Each number is 128 + 24 x the weight over its row's rms, rounded and kept within 0 to 255. Layers, rows and columns count from 0. Numbers have three digits each. The size before them is the row's rms in percent of the matrix's.

# layer 8 attention query, 160x160, rms 0.187, rows 80-95, columns 0-79
095:112117130101132194192148185109128134144120145114136090108141166148167113100147072132152145166112133126147120151158141131096130115118136103122129118123119122137156155145135138130154132147131126083165105111130161117082126146149073144102108130
088:135131183111119127130149097159127156134113102107114131129078122087104144147095080198149189111128138147108130165135142128133195147118123139141141125199116140108130147133151131125133130128107104122094178097103146110085128156097126173119154122
091:163130143116107143109147090153167123144156146099176082125101173163105162061113110156146118142106106138116150132142104139091088121111130112143100116120111117117122133113110138139147102157159113101116150154160140093150149154132149139088104100
097:105182158068142099118125150108170114154125125102139136114159108138120075095162139110110124095127160121137146135139151146163150127145079134112151119117128147150098173148117093160103136180131104117140109136093135167147138139131120120135099101
105:134131120141176118112137098153141119089121149142122055162156139124132078133143103156101138106111104111121118137121090104115130120113115144121112150106108154138132165169119102119083180169182129155147136133107114091130115140127124098140127187
108:137144105145130130149129123112155115092106162158125123130101137095087102117138157122110130164119128060147140159123190109145147120108142133133164086084113103154126130139155109122091131122152094175143134109133120150104127151140084080128148124
106:141099117130127115149147147118128175104137131135128142114116125106138117130119101123150133122075129175119084134139121122146133100133151067119121103148142136140114143120111176145148150161108112100127183062096156153160145131063180143135102129
093:147133140084131139106154158123137108121155148129125121124069100122120106103082099089140134188119104147117133132174113118088143125107126082120126144139091159121095164102173095116124126163110154153077115107164115118140175143118127124103179127
087:132093147138123112137166142090128148092149127128149127140140109125117121160130118160146138155094127113127122111149097136138150130150123144126177123119141132161111124133113130137175164115141109141132085142088074104131133110103167175166126139
100:119148151131153177088110132071135167094124154129125127061138127114089130134136134125113151107110127170132153103153127098147171101139140156138145173164142140130084132146130156136154219138114107192144109081130098110120102130142121091145126123
118:099090128152152087084160169101128143166153113118139130103105082156099116157115134110114123144113052137138109140119112133128162110090127133130160126160129103116115092161134115121108131101144148156103157138170161133098161136116092146107099124
089:143157151119114144131164128162107141147119145104068106139130134110149125163093133129097088099144149144109122115108118165163131150135093122170170155112122117097141149147150120097118126131114116130166166113111154093139074119156072078125115078
096:136135096122140093073127145123174090133135175108110162166121107112113133157147128134130109130109138097130085102113113136177160120108130100101138132103147107154111131161113126144128131135087121122146121128123130195138113169149105091150124153
094:139130076114121132118143128117180101088146106208152178156114095110144123136059152105136139111128134169143127146118137117134151120079119115139168124107092101140159110092103131083139120104102121151100165110121134153113147135132118093107103141
093:157141104127130181143127108116165145128138131120142133094117137144097140084126145127087090149145098125112125082116134109155133146147172113143140155108134130115105137115098126127123144162122174127134163115175131085129166135138142137146170112
105:138167153115104112156106131144145113112159090111112094148102130127165137128086108123103144169109142105104134116105128140153170125096117123141079140077132120122135118129154131143126121136124141130116116152166183117105119104160177076148106161
# layer 8 attention key, 160x160, rms 0.192, rows 80-95, columns 0-79
101:170131146120094196096191131132090107163136156160130120115123109111136113149104118095148152137149146098131091131116154123131149169143133125150147125142178124135154172105153150111137125111125106108133135101095150086063110116131130105105112172
095:122098139123128168154134156142115144184094183099127141108137119116123114160065100187125126127137071121148108168124119110132148107140147135134138087107145085115134135157167152136178098103109117149120156095148104090103124125099129123122154129
092:153122142142123105106138141166141115153115105129145124133117143108121135073132124119151141148134119154116120168087138133084143114143116094127141092128154126119155128145123174125111148096143102131069205156147099116154136118106124130121159088
093:126161152106115095104094148099157109123108122121152125153121118121129148140129117118112125128097141136153146089124139104145159119124085155109134103148091140167145142149083139127172118123163099112141142166132151147174157130123133090146135103
098:150137144121109102163101089097126160128108160078129114170130140155181157112123130141122125110124077109183116106141096129133154164127120117154090144121141142120135110155109131144106113135115126124144152155183137094137174136137138105125106153
092:109100087141124101146140124136145130076129187130140111115142108116112115124145131120084151144124093115139140139147145121151085110128130098114102136121129102139097099139128134130141138153151080137180140094114141169145119128144154117125135136
107:128151124087105152133111133112139112135133139098130171126115151148144107138129076128144117102147159122131095137111123168144105068136128136146145093132120105182123161139162193142170116156108133098096136126170144140133142146101147138140074105
095:165105158060115100116100134114142124158153092104134168114096135112136120114072128163140122102139193169145130097117116156141127138107154113132125091123107134143114129153141130148172151153064115103094167138111138147145163175089109087130130082
091:172128144103153104089143088137159118111130132109115098143087136102133199189187101162106166153111158071114094119134113103112127154131116116096131141150161129140132112089138111166168112140115099134185116120106093140128131112107154112155144113
104:119145117082125132130118107103140136143074163124124183112131148138109132106153132143069145098122128160170153082103129133121140137114113122114123163170141153157155098148126131180125137080164136166153110099143107103144100147155143081137143150
108:111123130141178141097171092132126151147159100104140101095105120121118125094061118111120089092142131176091125146113114122076154107096115129149165127183099099123116105147170107153132115104186125130110171141186152125136166152148135109102122100
099:159144112126093131141090146137130151162101109112122171164115134142153141118151090109134110107162168172129138111117121107114103113153108088104149115122129126188141148075132089145129142107107115121112103126141172115134157129056171175088114144
096:122138115115161113110104147143134118131073130137112135164122132142137094159142146115134125114137127133095084108141111148086115140092106156168165113136113098144102137100117143174162125157117180115137153162158093146136152104104139141167134123
100:129100170106128127165143155104130093125142107131152142165093134125151163125088146132137156115073120179160146136168102114113144122128126098134151100105138126178164095107079117129116082169101155117132137138130125164156129128135116108136104140
097:132112092183126097133145115155125133114094137123133127122108113116118155130084119166114118147100110125099091101122157131138127127135143168171141167094164150093114139150147075124163119172091150139116147100168127094128155124151115131133145089
095:156155132134091112112165123129156121095113117130118104157089158117109131133074127120133102184151160158101124143110103164151117122103135122176116178076113133137130124141173116131147109136151180105163099152139135088109108153144077090116123143
# layer 8 attention value, 160x160, rms 0.185, rows 64-65, columns 0-79
091:141167098098155128097137112085072107096132153163141121090122113101141170110124127117112076112130134170083111121115102137071142119117155128143136131125144082092097124130142121140125118174114157155137152102129127139087129127157141133105131099
090:095107093121193153096100137146146094085155120169127159122139097147138091111125118081140144113093103136162057141122133146110121089096146122163095124112152185145141113102100137125147149158130120113120129168136151148129112123105163148131146167
# layer 8 attention output (transposed), 160x160, rms 0.156, rows 64, columns 0-79
089:135108123180107106151133133145158165156106133114091135130151128167125150104116096119122125139132130123126123137098115098173109138156117111130102091107164127173141114144114112116150113136142090158156132149149112170123116108133133064145123116